Part of a small language model's weights: width 768, 79.2M parameters.
Each number is 500 + 40 x the weight over its row's rms, rounded and kept within 0 to 999. Layers, rows and columns count from 0. Numbers have three digits each. The size before them is the row's rms in percent of the matrix's.

# layer 2 MLP up, 2304x768, rms 0.0735, rows 2010-2150, columns 48-95
102:535502535479496516476477475541510583496515509583489541489449601476448603527549478468529483495497508477497476474544492479478541527473480479481518
118:468530463556473457482472509521478468474492499491467442452535494442431549488511469485504514513521481470577504484475521477458450477510495452467499
098:511519523487447437552499560581527471442479451589454525556503432519449488538497432518525543477475438457485555470491469463529525508577498440506481
100:477470456503440596494522553486494543485565454525535496484441452522456472460510450606514535455507462544535462488593459549570444578575489476510533
094:449564486515517443541504504491535458467537439461534488531537490542510496463485468549537548459545497514463439593464459491500520447364511491540507
096:541415448454461498524522476529473465543451559505476486451499541495527451446578398543531429473515462496472517542545497483581474498489399511504523
100:533416490455573485476513538470460460536555556479520454532480506532550567420392497539470418488528597504455428529452475531568503533493420445509540
095:469539432577488515439498429520356517459617591514501505538495386445573483494558511454521510514506493537504412476497557576465470457523464483510517
101:539540539521503556530522513502462450507515554556513527493522560486530440561501539385490552448491419489464516500492561515584520489485519494514501
100:561485536437525501600489506467553515517489561542556467562456548481433472448520487555580502504513505544382509454497551519461555544485554540539556
103:569488502636515519408495516546494465480504473553493485505492565462452447487433386513500543503433465470414489521530494468475475526515528438512507
092:493527479475432553455518479535556574519481443546527520508510496523507493461440472544532529532550508509537471481512479556452445450481553569493385
093:476456502517456520501474529624609480441501586449527486528508518490499470499450540492513484517571491494498425430491431491475501498531458525487484
099:486515517493497461472514478503467477495503493523578469534557436502544513532560431498406491515508488530396491519583487538529519557488535467513502
112:461495424513463545496492516536484490515530561478533494498507478536492386493482506551495516497509414471491469468543500550514545490535489520467443
101:512585469447482506493472496500595559484445464524470410541516501487548482507580478477478537493505489509532442542535533435525464486527524540548425
106:568498509471544518533493503533539492540492523505461418507539576484532454483505462486495436437513486453526502483465522542506539477452537481475533
101:533454446546559548488461463431478528485504523465463551489504520545527486502539514485539480487475438502510492468481486473522534497500432515522532
115:519538448490580435514549480475557512518509488525524511503439499552537528455477540512516528472520435398536450569514484492533496469502513488515559
106:510510493496572539540485485511469423474489469491483483467455511505497459492532422573536495496558542453441457530497526571448525461518388490569505
098:509490447492544502555548489485538489505508462490483453572451502499610481493525502444550470469537502516543511481465520453452498503534496539451469
103:508527474550616432536544497518507486510452510486499528528451473529493444583456534497480504474594520539463494524537465574508459555519497457493566
100:487472563548488498489425594499444456535533430533513520462523398430561491503487474529481533516539469490531453565451535524446487472486543540475453
101:579514515525539552602495486561485506497550468523491475513524551505459512458501500543536505521488475504565528527488499483510507485502470494509425
104:513460491461557538471476505521500440534498525483498496495512520511555505436434477515578566558521461509451458550502461536438546456560462485507532
100:538486460467507541493490523539538485518485490448532470507527524503475514512503490559469452515520452484526526465435520513466476513484544538503524
100:419528474530517534505455480468465473419459476592467565406486451547501486458556489462509528466479497491438430496461531496533474469494532502499473
094:397539468478535543519534532505513524548549520402440434397486523514509471461518477534481542512457483533518485491482465529525513526550455476500525
094:470572438527488533468552561548536541444444503505460484507451608562479473508490415524469525492419530549513530445475535486490472508512474465467525
100:453476496568499498461525514499499497510527468494417540488539465438460553536490467434552474442386520530468442485537485558524546485480510449501504
098:449529478431488553479436527524521515518482487530500461474499554470532580466482434440520575464514465510503496470527429430451497475499496535446507
099:544455463537578459548502453521530536521490522463523537516471521514533497481493408487474489566392538485495449492461478406463467464455452426485473
098:533541471466583554433522565535448503522422479563470523399565521515510494463521447501437469468497568485514481555543491544569482389460542465481539
099:492481438544492505477476512458467510539548476508470400501525528513487460530532465435548452529470442528540502496455467463551506513455518502542485
096:520517456517449604474522514483498516536552488500422462503422501481435540490516472482437490501535522505541497441564518483548518525455459547537504
101:412479479434443534564495528576442492431519535468404481510471514582590476501561516509560507522498495514516460550476546496515495501544496500528501
100:484505533494537495482479480511580524535492521513445500595522453445435456510464465494504539558434556462552470515460475516456454511432523517539474
091:487567513534534481510493420427496524464448498493441544481514483470515420462526498509541530563534577504493499493495480490554471513513569470537453
100:469447489512425561453537487551544493470461434471510497497492467444480501446573471549535558506474546535480457514445537487542487493433476432561473
100:499481511507505449490515455561563555548495528489587462473534493486571560499520418597521486506495458470545539539445554532491485546461457411599440
105:473488463528550531473490475521535565467521396516488488486571501486520509449494525452547494441515485542512466521545499514485571502545468543486489
100:484419472483461416513481452416403505512514501506561476513545488606526458523489425578468530545453557500539595486433481466523512506512512510553522
092:479442482473468474466514492561467538493520507471458472526398479507515584496483526404557507585549476478426469442438512480464476502463484457477475
109:521571492562581498521468477444495532519482558480486535535472506531444428501521487498524552448479534446493531452599483492464569459501564510473435
102:494533474520519550490557479482429500497462525504466512548477470514527483511484471555423522506494398493494533483546504442473496498543554524524482
099:486490455499528603489527549515486491487484564468442459511505518546537538497463527470549527394533446522438447448498458517525509522492543483496583
100:417557476557503500447539502522530504487488538596484562509459531488452455452565502543491492449486472514543478530526437434491607427496465454449519
099:472502481517533458492464529479525472545490542481481481519529538564474464520512580524445550511454456544536495413530520501507517511477535421499516
094:527530473560539532463499455552547497554480527442403458562514512463526443428522474486496530516439448499545449438453560558479566520544496471536508
099:552540500471505499434474503488467425494586488496543512480487499515444491489496544575482547478472493547548471479489447559483592471461499456456519
096:511438472492483515492506486492523512459482513588448495477524532467510544487539483548510476495505493478534545470513487581505553498440471495576553
101:510501510518476441465498478524495532498479456493421412532525526569558485463460464548498523548596457539478528499490568507540497521572466470535526
102:551468504521531533482493515508544460396510489506526511509495416532451594534509513452490564507465506568464469496518554464536499511533509552456481
097:529575444528519431440540460520441529487512413452490560514552536494481602473533442498464504528470506498463471535453520464572507496536431497489530
100:513534478465503550503506470520405486554494427440534504451474579452539551502491516505467529552517486463410484512528542588543513507474497552509494
094:520496510507450511484508572515523421510450487548426477493506504484485433474493479536492532521486534539494480552417466488485554528435502510570531
099:439478457450542456483406489472578515477510507462476395519499471549547543487497467513412512506494497536493512454478512567491485454601453523499473
098:443480446460549506531431544523531521498536544537548514472554460411488550532475464547477555487480528447573432539502473521492471473526475502534462
102:453510529397537506454542517524486527514504510446544510479503464468543448490445434431510441470461397462547556503498525514552500473477480474507494
097:542538522512491470418531494539543432482529457532542482483425443468421547555497459458520539451513591522483514550528573529486601450532452539515450
098:465500513551492556473556507384532466478475454486458532495514496502469502488523525448459497506503519490500494471551540456583487502502422541496497
099:491512448524483463576461517506482438495524503495546434499558534471508459501514555459551513539525541520487468513498561527565492477484441488522550
091:537452540455426503551454553470521499520545521478541502501506520499581401471491451552566480419512483571546540451501548553501460460518439468550497
100:476443512450493538490525510503579512465511524487442541481508470526500509507497474500451564478592468528413509568487542467536504518476462549510450
099:568483512543462549457469544490506495537471381498499611553527524547537484539459534550492526512518464575466401480439471440531568491601521483482520
108:454524551526571486472489569504518446442507563516503474574503526495577530487515467550518514457559454491532496486459512585512479547487492547493518
106:531532507551470531524505442508487492498472521469496471477644433503537489479482502525487494497472463510423394477454528466541522511471523505477546
092:521506496525468514486507501503478470467480470505501541546503512495428522474471467553522469549472514526552503515462550511529505483470455532450493
108:514444473487524529549533564491490456553502462488492483510499511499528451525511487538495509487438443482504546446523525494497523536520468440446510
101:520483415477477477454523519437486545494516493530534513471512499535568492432476628478457453488468531533426499563522521463595514556528564491471492
100:491539427519504445508470473505532431536480504530523540539469505477426462488445503470497539480557542503425497482493481498433544491468516507458469
099:511508511493551518489429491549423491545487560526528435415453452536472485551492403474535450473463512515528397494448466536518443519535506508546552
101:511443505541522521519526472464533523536477548368478513458449526454591551473529488468484427520473476562456571508408487418489479484449466469556501
093:459430480448527507601540506481480488527522525522500580479533526513467513432559463524532535556503519529583509500488446489448558449578477450543498
098:520436482516519527455510509511537507545515472531500424462503459500519580527538459497478594537564491442489518508566513487493484482588484524499480
099:424503478506488481452520499513497498492498446495548516489557581461460499485507491435545479504475529515485460454452421498552477445454517560598509
095:458415496458534554521492482386588551536489530490544575477520535520505530466487504467535506537463570509501596536512517500503498526558573449498522
103:546445505538451442470521429501520431455511556550493462534517499560494476525468524477535528612515583555536484529493590511389537454450495499503504
104:485524479416433450570478511491504508503445523510532592530505441527499551487519496568459489503487415422424561532499478515485425494575518397526449
107:553440462615404527550465485499587447516477516592499477497455482511504525427490529514451532550564565512494551537471502565471504488461461481481452
097:495444513507454443519504444605537424467528512558553526454546456584500468502452447503469501498500509461541515449471503501439456498563505513488477
097:488430479550489442468487544584468539498591481497490471551463452477523498462443468540463538536474480499475484447514465446485495550495500484484493
101:464504553451488393501477510479550507475491483559522502478482493435540471512520506513532495543496507557448537494458576498501556450539467526445448
102:461496571503437494548528487505554510483551452501449479469491507583506561455502551507457494464492501492380492548532484520478559589522499513410498
096:480469498564545467408445526531504530467487446487586501588490483511474510504537467569503487514438456488578497476558536453516481497459500508528532
101:499463537464460491561517476517469495519514489559552486469565539428476465512523469474520503473499458509450531416487515538565416535461527490539507
098:573511515540495443575555517565453610465560456512527580580549504525564556483477513460466448527555436475552587534444468538515528497490504491413526
099:470528529559512416517502482460442476588483515479468571476472456531499541532565521545552462433510526488533458485486493472475482482532499483517520
093:531484521572512543505536496558500555564447534471495561541504583441542513461489500512494515467481496470468479509517471438540458495480452504421504
096:520512423473542476520534512520584533543518448461475490442504509491483472527492477487521553493459518467471501489468422530530522490474518577517548
106:484457496513565493421537497450506535558485525537513472539466536550515535478524476475493535552514507505510489438525421457495442555554559496498449
101:499447495520496473476544481536488515520490496464421463571514449470520498463521514516488421548480445444520500488485501520464487553490518427457418
106:486464500475559487470499481562449442503495543466427491514394487419507494531545538465548541453571477531511543560474509539471476462481458451537550
097:484509502535478476474483455570497494523379586504487509489529445560498504539494496531500485487488421497556513487564581603481495527554491568493482
105:530448566542466459510512547524488542501475527420558444507497468514528502471515520490518470484453517498417504455513519530452513459543529421474469
105:441475482484549519524489533510457523537452518431562473593452515554465494431486509450481489568512490537482506494460541475490506413535546507461501
103:486560524543484436474487496459565525523443488519486526462533500466518530505452518510502527477494453511569550497548528464489531454561441482601501
113:481534445524559480558486565533561502522481523510472491497485463452577528483496454548562497469489507503495518485493532466563468515499458483454507
097:475460498470556525489512498581470552463520460503480501524568518512462487441424465516496524505531572547470518504533554544494630494539484563443445
097:554442481516408486477523459473545520425580440540524386497520538452510454530497501510479477507481497524464496402565519486521512494539427487473511
095:454528479483525488469550536473517547499505586505537516529453574481495489485568498515508528431523545424605497487480460470482479437510505487375477
099:532519474475510504397486546494494443500539422528440495413511473559468486489550478517521547548485522435543489484575462453570477493593529478508522
099:442472482520509519555467477545439521492519536495395539508480618534557476490497547545515499483487510529494476535512537487549454466513502528497556
105:497481492507507457518502519510534485502485548557531582485453505495480471431584535591428501425472495509469531504527554555466507517552432474440538
095:513485559521487446509535494498509447538556539459508568404585523445499524501490456530512488560498472596530549522565527473511423548417477459434521
097:467502563467517541517516533498488511527474539509438561542397515553431520497499568544457501532451482587473439503519537490624438496485522527508574
100:483587485521522481480462459473519480518520547467479516493500515557489487444568554462557484443500493489507529477496544453468471512505436509552532
101:471431480495542515504534535453573513437512543543507445542576494453477541541577527504543516482501550506515495469430429458436536483548568486465574
096:558523508520599490538481530483478584564531504497462468486514526457505532541528505485480428447558468443502511482452491454496499436528553483579432
100:457501538517450447495497506582533522546500553477552473535433457558518549413542472456477425564469490597420522514455475535491475481545535495525465
097:470464509478528585452462445513480460485514450574479558395485521545536522552431399560427467533525407570495490585462590507504453519517567511510476
101:627488484492581502538482455508459512517545526511505547524516518482521493460554480485525483476457510494527590476483521489510520519563511488553485
107:529502540488548515521447584521560518544567504434455495497478432523455492468506419465485513475460483511568535514521511555497469510466590467538531
099:538521511444524540565493438518460543529555500522572437550569474517555507491511561485503510466486525523542490452510491514542472498573548487492459
093:452447470524451497443489519538450537525508494465498488506514508520534525538508417566472459492469468489438510510484448532519534496438524483439505
100:500533488496543556566536571514456486567487464471521476510502479493485542524561496465461472474599525559558476532492541534554573524486492486434508
100:493466525455531548613546517536514425519470455481439421489518491448490542453475451515513466426533501455589472497618468550470488497527489597482515
108:521528440582583586407527495449548453493514436500529472533522492434494535490489480474442528499491423576483486510531536521528487439442504452492475
095:431511439561508500461507568522462510498510467520498495506502488470502529482550507543531552501490563543532464517489471519477443483408498515472524
104:476530557527453535487423525532526522453511524528421469530537425474570587442591533504513584458560527504499524532514485457463451487508446525541466
106:483541449526497471576524490376493489535480474537540497453484557543483424505474496529481488576506524478479451507523461470523554463529486484425475
098:518516532539533439446426515482498504526497417542511485543470473459489511526472473548499504510429516487501509514542493442521518480477502489488494
099:485493478550490504567405508418384486511526501518494544520492512491518555529503451531467567492462517443512461502475451554509449521536534534526489
101:530495430432498499475458518444516565414596492475576465485519526485537486410484544488569421495441476546443486403465538564496501517515521450518512
102:543491455473512531511463606466500431471519514459515536601480473560518535468407512501539478489513509485434487552487508573543537569489529435524486
106:492560520467502506475507485447492459539526439538503473490475523456495472475405471493477493572505471478459486570441511462429502442475512530466459
098:508502452490491472475550459506571450458522486542449463450526536564468477513532517456474567517572466555503481435491546442472533528458435415497496
104:566504475537483488490537518548558482517526518545545465503466512506509439506450510474556486485534468543527533431582478469513476555520528517517457
099:510537536497501467536504573529490534540470422494440486478508463531410434440470497485429416491559485445529509453496493518486467488468514482473467
099:563465519466477534486539500526518491504489521485494473522481531460531565506541464545543454492495534560487541491543515490571485481573565500544486
101:447578434523517518493507505529474528469494456469497494536522519526433533502519486493482475533515499514483565484469508451513545494483468491588522
097:477525511481509580531502500474475467448500474506511520499524558542445501523435481538463499432564518583533579524481465496487546411487446536448480
096:533461578485530544475516504506499483565572498488463449511499469563534516455467508529460472536445545505487523474482489498475506515520487526423525
098:500481505506551536510487488587491421497472495538520425530442588473470540491534509475519476462492546454483513548449493514478564518509434478466411
104:529486471541516508527418534569454561487470538447479546535444506564507473496537492435526509543623527453423524483516611482526482489568534498431401
100:542537546492464601432519493446511496513496464503522471430467413487525460471439484587589466484575481449500476451493537462457504477519499441545464
092:397547471581487484537487470465472457531499530560500519548534551488411450473499529536479551527447557512464548457503476434538549519525467492478517
097:490528447478480520444554495530500385459532459508482577536462510460499439537486419560452532511442448462534515554470509553429424509443491570536520
095:512546461532518479475516457454534485482550494527551424508500513534570510522506492544486490548481516493496510497494530513486605462471559627517515
102:475493474406484575486510549572505569558485545479456537482439498543525487420523505505477392491449447493590500489482496543598531530502538476476476
096:465486537448501519493524466501525505512481484414531509548477538486501564480557522448500489509478459521495501467503550470424492507524487513525446
# layer 2 MLP down (transposed), 2304x768, rms 0.0413, rows 2010-2150, columns 48-95
103:493520547504487470572480480492542560426423460531481498503425559441415484580522504478587500503507543542510533469498503495497515521522461518514547
115:468521490494533451538450543493552475498566526493529458543515525554446450532542510482522469497510473502512526505511544393522516476508507455469474
095:564473458469493548463502502524512539481548483516495459540496493509538529556470443528520537520538478484496519555504506492533498527469583579469549
101:510466473477498442630481542511479534496461481572490507495425523473448500472454563472515512487579493497499416490473454545507546425503536529518463
097:428540442525499460590451516535534521474492529455432512472568444432503481592593480519508456531541507560492558481467497537465493510548467507499512
100:540458492503467528527458533520484482463477437491482544493492530541487501469573445515419468487565416461492414540481476492406429494457502499581535
099:479547488456469491423474540447499525417535491441501485556485414527526507461407463487524514434488474440472483514507468542531513462511483464492551
097:482492546498507535509489424499524574492442485518517509497535505482496494525576515497511509488420512506461561494424482485517508490501486449527517
102:426500452481456443548479545467537451549465496500523458552469563476531441572492504499515601574480524499479526519510595526539555451463495457457537
103:519426510542467490520451500512535455464526511558514454548448515516504477478444429486562532568513512475425469468467502450490575473523477510539531
102:457466553445586471524541585513493489511500550498418409468572523439520489489531587481447501536517466486516514501462549603553520481442500571409496
091:450469440476534484553421532507491530473472459501488507480511478500451488528526505554452541534589484540482535513539508500553500459490516508496466
099:454499541531491529410456492564528498479471474451514517536487510438577467475505486509494515513552559519480534435435465552490482481390461464453489
107:492414502536545546513394465510441492532472530490522476502477513437488550493462513502499546433441490488412529542513488500536462508471517472527461
112:506461490495475516508450495527512510523460523433479465472444447544455503518532526489518538462535441478496399503532496497501488496524448489545467
101:557544501493506465510443486513526500537472519496456484554495520504462479506505481471454419472531459522511427505501527440512550517524576527504491
106:451562535499551583513472515509497497512424573489500514494537458506461538547573605485419524483520456525398530543515430572525522492574461516555466
099:570512571467500521518491552536505438490450521469512498471509515537519457475459501507521490540484454502482538540452543544492496520525501565476495
114:550513519497500492499344491464528512446466512449458464550472485422510530529461470470456474520543497508497485509502489508530516467553457559550530
105:460505565448505566458421547502501539585557509541501455484427483560486443505510573438527468486571462512530492505535468480527437478486523455578535
100:551492504479451450540486500484461491489493490492592532511460532516554481505504468545550544481530512481496480519545535491571513485500455515474558
102:574563531422553536465496526490489459512479459478517444530487544530536536573432466521525474549484502516541520496491504512581568510509520475516481
103:479567477519485490459428503492502492530485519490508518477557506475516526445505482470542480409519497551540517517496450516477490508574443517482470
104:453568478541425538445527520423482517478451529524572523477447421495489505533443469562468491480495452474565592459513520471487508519522439537482481
103:511452466486551500492486478532480493460472471496542465509490411505550603448492477483569464515534496486473515525505476414511437495521519445577584
097:562486476445458521520490514507553503474482611493534512464452479514536513453472443517481480495515482607461478581517506524516514462479455525501547
101:529454544467489495471481521524462559504594438551498522498515483590517511499559554491458485517472528539504460497480457509473514468453532476497436
100:386562527467469528617504501483610444517567488433442483448463450442507488512556532567578465513449509541495493414535615489496520460512547468488418
100:552524503513441487538487548522502532456514532512540537536483539553484540474525477409420424500512527509546515507435419494469511500541509386461470
094:545472472490467455541502479440450477513528492507498524453435435539490543434567546529501483502511532540395544462599562485487466544506521461458456
095:538532521451479543470404553450558468482468553541465479527434522454550553473430462491508485520476473487511542517516515453558545531519497533499482
100:516501564470537497526458479525487518517562492550478508541571517517564483541440502480494510425437533515475463399464559491557510493574494421528499
095:543522506513514546533481520450440539533516486450532464473587489493514430575485498564515521545499521491575493504457453542542518454522474539471472
102:450487484488526525583367524545508522511494527505483465492510559503548547537524468539535509565519504491510479522535503509485499451521471510473523
096:540449487482552476476508474530503496551446465538560474470538461508490541471475555503524438464504419537490455549513538454447495488513532501491492
100:526482530510563444496506488577521492500481464496504473499455546454481543584581511469521571441516543518504505449520553461463552502540511453560479
099:474493417485512515408526461486437468564486523468468473448542456500450516481495521521427495530431465458551490481511392478492439531520483469506482
094:496569477460398451524476513578509487483517504505501417442547523518423556504447434479539496481487519478549524531523566554523570496478473519513492
098:492457486536500470526486520480588473468500493529528462460454509583435519463490475487502495539454545450519506587531521569505478458468589455606554
100:479547452582469386519462544535509508506512527537493486544528458473585505420538567531490514500473528490627450438509476518466488524444427482451588
103:476449476513580570459419522608494447499558457530496467531539496500486592513437509487478541567481545496575518537575538584520563509533469515518502
106:455508558502509518550506554475485543506464453520485484409539502514472599549459435462509497412519550591510501532512422478449538504479460523486521
095:461512502499545466482518451538512514534487547446477533585507513460437503480517444450503546479471480507497475535456443488479446431498527543524530
112:495457541548551554532503516467413517489508467480495502518475506511481508527496454489477485471570510446487485421506494428486459531499547497449501
105:519489511526570490507525544488561469559492511549549550465447494425588545586541549505521510488484506421543493532502494477508485509474440519512510
098:446516507555546528397595521542523496570486551462490530476518564513461567499519506448513485495543478498531552496493520562551468447550522540506521
100:518438427460552407431483482508529437421575562464451506521511507450526491535437542523465482512498474447492541555550516528502517483433547555524468
106:486480475469485449464521447483455552483466468443516477454543543483521521540472529484448450556521579512471442541424542443572481549491496566514599
091:465512432506542514445448475533432467455492505577513513467440535480557522460452526493485545506526503525437495498506468490488449511493556575429505
099:461451512529454478585608535456515524435515515505493561554462511469485543527535591526555458515431489523468464493497544487538473491509431546501516
103:509527523460457478475484497438550520477471500531502548499545463500507473486518454561512460514506433540475496478609488455490550531584467475469482
114:502497515488534468555495510516419504561456483430479502468507566482487506476442457491486498483588502552508512479485475492558443467503487530465528
102:468462553471493546604547510514441488525420538535529516506474494527500504538451439506510557516432453633398494575476510478516502462509504525554492
095:502528496516476554450495490499511561484561469491494437471473455467499484489492575471472513528515452510490570419468509483541506450451493481401505
102:518565481532467511464423523463545482447533472481508468526550451568428448557550394488524484497505470500476464516528446448477528474442519511541572
099:518465527496459547504489516469517549470434519475492450498539518484474490434522496497505519536477538508487515450494506479492398488555537448474531
099:504506544531571465493442448426555498457532528509475473499502526481550487476508477477512470551501545356480529477457484487506469490496435511509382
105:488517465552506557503449459464497492518531527464509491456479467448493475529479450599527490533552453440466535500532480482504445551420541545520526
100:543483550483509437436454541496499445450569455493526542552491466496523438515441497495537450411536598522499522506456469436473508529486523547415533
100:533522523541464534484515512520494509440524411497496549569462512489469507533514564483541531488538542564515494482491509506487498454545473466466425
097:520539494532525497490508459457487526525472474570483486536552475511527521479460528498485478478466422517495533446552463476444494492502480477548444
098:532579507416500523447489487493471501527487529533539514533447544397541551574527549460507530457446526496489464496478496512504502471495501510487496
092:465470554437498527483373500531447508454438455460500483510467555540515553483428491460447528545512451483445632564498452468477511550479480439522467
100:589456596545514415471471516502510492504546515406509542451488518561480478507458509502500458483493469437499510454459467509475525535516489488530536
096:508420463441543516525523530525496531480623458474508503529469470533490502493531456501455553483545477512509512563478504470411460531478442466569537
105:535512499510516432519540545544472472514496512564451513569491583555460501511550576557512548507442490550584443488494450489501471501448408518478465
111:450455547443510533530531480489545432570514575509556496562522467485537442477564524521469499517563502504515529554505513472470500505471514455516562
093:517457497529494438531460503520492519514525508536441508525534483519462497524528472542493456494492539468470497498457514447476421554434509444467543
107:512539517593522439492557426524540495508517483498590484529453528500525587482534402508505475512533544539401567469521533530482461477470499484497498
104:501484500491583467549536465451406469558556446503513455489550501486572548519506438427495481427538580557514466455453529513494432459520456581463476
099:471526537481524559535448514439432506492448511540480468557521474500445566562512569507425420499501527564473529459570481549481484503562500538525555
100:503500477488510499530456416527520522530502535486482488493616515451522515462515443481543467481512528483513448500489462535450550526470526452503445
095:473546525486497583483533582603462490461537497576491486450501505534509516565554467493519544476519574509539523512487499476478472439524443503542499
097:503543476496536451515587440507492504481440544482585454488435537511457465520540489491516541450511473478522498530437494517443535484466544516459513
101:498547498487447446472439446559561508503451457481481542536508514519499495518432569537537503495495505455505551483473510466442534456541471488557476
092:584487511456474550517439390499540479412464510486452449512432434525545545494455515578441468494526459531455569555485513516485557606562484458461456
094:408408542489482549489532504506481498563511516483485450543583518472472489414538517543497463488496528472446454532537567454561459520470552469529519
099:533477542489536470562468481454530444469497506457569519534481435512486534512451590499455449563432538500503511556479498507525542517543467479412568
099:535449516487493441511497510508414440513449558440515464588413484462465569466533478521521556462481475417489485466518503530457514464536540550452449
102:533411494539517478493418442473560517494561541461522463523442498513524497529548525450498493485534462515469525559447421497487436478455473496466465
098:479449474438533527410418531549432494500534486503498481529457436480489471516504516508506485498449466483539424497466531533471486585548517532523467
095:461552474534453545429443404436588470488526436507441515490469547535545566459473460527502515543591581553503507480456505503536484489550504568470536
104:501515554491475430456419489464464479565472502496535503538547499518565537439500531491403517534539502560501526532517580380451522541513510479488516
104:476476484502570474438446502561523541547543431518550467504495504444500521468482487539438518518549451543550580563461512543550497490453469431485448
096:535486471512459492504540514487467498551449526492509514515484514544508548528494524488528501483502559495551496532452494487539501474503542545486522
097:490539535580536524563420513496544503564558444527495504487528515416490464545490445439430495561520442584505435500512524485545517558397514584472488
096:520516528449431486531488500496506487583484487548561565483594506488471495481464514481550466469526547530488529517455457474485553593456537474411523
103:466529516510516424523550551530510601491456517582475511441468470500510476544498509501504468487490483488563479409497544536516416515465426533443491
096:525525486456541439505509473474490457503532530525550490507533504541472565540468474475484518428574518554519476561481487587530505549472541482486544
094:490496515520579475531468484550578533551438453447505568502440500529616517447477505478513521581482531521459479528501525559503493492456466477508509
107:571554557452508483455520578519558539470483512576482497503459553424463527484489509458516505524506460563479539448502493523438500512498550574530465
101:441500508499507465471536527517483463443525508558534420535525417501493447506447451489549532487508559509425525472468540538428446482496468433467519
110:469566534454588469499491537530403528474528480507489452562481528449555567466479486425468466459531426551532500579425499450508442481507512531500514
103:456499508548473434509548536492572488565496436596569489466560530472442512546546499571491504529508450568602426493561466502542533458464548496486418
106:547478506548461460502502471507488569498524580446450470485456455471408526482529499512502424452518514502509470522503473516490523537519522445440373
107:586447445541485464442579550435535469502540466483500597520501428459487476420541493468466474482503465483459507487493526514522559612546489492563518
102:501468496544489483478511527442530586484572510447547532488544478455457524543539501485471569558448498550522507453444485526507500491461539438516529
104:492487497542478458526480460489464515452430511470463465450475510573553519468536444531463466501540494465506489598503487506502464500507518514422448
102:531461486474513531464413495543539465574577425444468483508581539552468448484467441415530478533531547485525531557559476513553433609521485524404503
092:496492498510514433523487487459527469561491491503473543526514492468484500455522523468556484482573490501538436494522541548546547501481577556489552
096:486549483511511460514468515503514530544519510558491499486488494491527534504498496489542512518517448507524522488496607531446566525497483536434472
104:454512479437405509438528502523488472510517454412480491570493604444462516552567519496460486479524480446520460493492447513466485556450498534476559
098:458486493571497466623465505424516544457507465501455546474474483496484534473442479451513434497476490528479524510513475462435505473527577501508486
103:459451445492540514493494484507541524419562480460518515552528458559552522492533521513530485450488510521483528539481459521520496538565445463528463
094:468501572467444424565557519515529514561510573492437548483478452458473441517451489561565459460497488541483514541525488510480510499512533583439460
095:564484493434475604470507494503504417485587466487574521509522440564489494466502512491482504445558551528483549488431439490536531431572502443481473
097:517504415459482480475478463516518499496501482484475483512455516427525471570501465455423466501523477548501486473423437530451560498472498471523470
099:469501514539515463495436540492541416410437542433547512458515516438524495496559546494448525548576464459506497445469488494524532576544485501498566
094:492501482483524452464471457496528448486477510543486488534518487509432511512511478475453493537535556493484593500559475456548453564483476486505424
097:415420510501511557506488415559520535514514520595504508436507528513551404451518531512466468493521446493525509556477495488494482519493449493495510
099:504404475588482537514406501501530379497574539465473501461467459451479507530585512494445407497456493431455499528541530504571460498464519541509480
101:558488517488469502448456466520485580546503462466480522540503458475457469571467510514533482477528535550535460509439459534512496536513465507572508
112:506503566466450560519528502532493542442488478574468501479523416528515533592570482536511521490569498506563534424527519590514474434512489495582450
100:504525555511478502479493472517501520520453499502490517580497479510511563525543541489554489468590514502527484427473499480475465501564584513468481
092:545526454478469469447448513494515532550469499512465499505538474528536442558540531455504421588467473496504442415514471465489506496528497550491497
100:480508455515534457538487457501561491513433490529492512446486454457470509473554531552496488594467473512499543550453505465537546426528499489476519
095:481493560522500548574493521549480485521505536474471431565604544496552524462446470535517463528476454515503500565534492513446535548535467546471560
106:487506448593552506510488563442581478487511528481501481486430468486496464526550494532541485450540525536465507617480525502517458504457553496436525
098:445541472546525480461442474551393498516625515486448505488549546465562456516553530487492467559558506469503441494485529501464476528533473507432556
103:453500446478489451502448589422441449545471551480423513500473507511565479464508494434531561449495494508474471491484460471507451530490461492515482
109:428526453483449557508495461415490503514437528511489505419554503468483489475538479534542455501522446453478486488473479463531507542529579414439467
099:434483501512557499515369440498442500480514417487465465542485540452412564534445559495472553450533480459508513539446537539451584472521533472508555
097:511561506457511530529415537527525512518479480528458534516522453555487465511522491406483529520554481477513415450488483475453500465454541536537440
103:535451541476446499483394454448526473480444497493481457470471534491463479538430526499458485446461468527503513511509547502494513585481462461538464
104:508471523482518468538400578464417531494386517400480484528441471534451534499394446512525429530544531527556520546446452561494448510438463482478487
115:548525486488509429486513531584492504478494471569500504555541489456506488507460453439461536410444485454531547468481494496480425519450531492458470
100:539544549547590409493442458558571461466480414509480420497502506517503445529436512408463498502472487490501490482510515471413486583511446490495502
102:543486509515479548530605534437495472444542506442485474569558515495403498463546443522485490517521517547559517421512490424553493497548553569437546
096:453507527491474477500466455457566478526420449380487493488460521511491494523474475478499465550535479469501645494459425550504464551499466482446463
098:526556506537530497506490513497478554498521501455465456454502487437535449516510475487425473556479447537532449497608514542604480492541456477517460
089:515382524447444513505567494464537497493510531519526515446512467466562498477543502515508492573497517534503486489514578484424506505509596530452484
099:399492531502580485403357479526500551558483522512527494528472399478398501499513540530537493481455446506518524446514525478496474483436499499511504
100:485419597533463563501502541535458477503419457554451504558508474524471482367468483558387486501540464447509424489482520450514544455427470498448506
096:538524546463520481542466477486464480514487451565456544570505463500455505532462485521522453442537572495516479455536481490483522425500502577499491
100:434487454515471474508437503490501516402492484517506556522396567563457575437491623443545514563505437443532497530477495507506525492532542593492462
104:515502500535485478459504494458448528479451487469493519546552406530556497508491476528504518373403422584530475505445462595536452508451518426472457
093:538539496463457412494515485491483458570507457495563485505521496493375562502430497489474471561423504449509536558497497494551524513592513513440518
097:584478477423467556501606552517513476515520492423513471489535430528504492553543446539528513481527443457562550459479574599501521444446543554536492
098:408533540497455540510474514577465495481513460572508487501533532457526547532590463515465519484509579569491573502479501506557558435486500538503545
100:562494540520509563550533494513549517541448471550475497550546499466473478506406513450554582432447574535547454567540574515519462504490428519505523
106:501500533439510397397413558523500553565527592474541555528499496567499485493486488504500588472456549554553506507508498439537538529498514512446509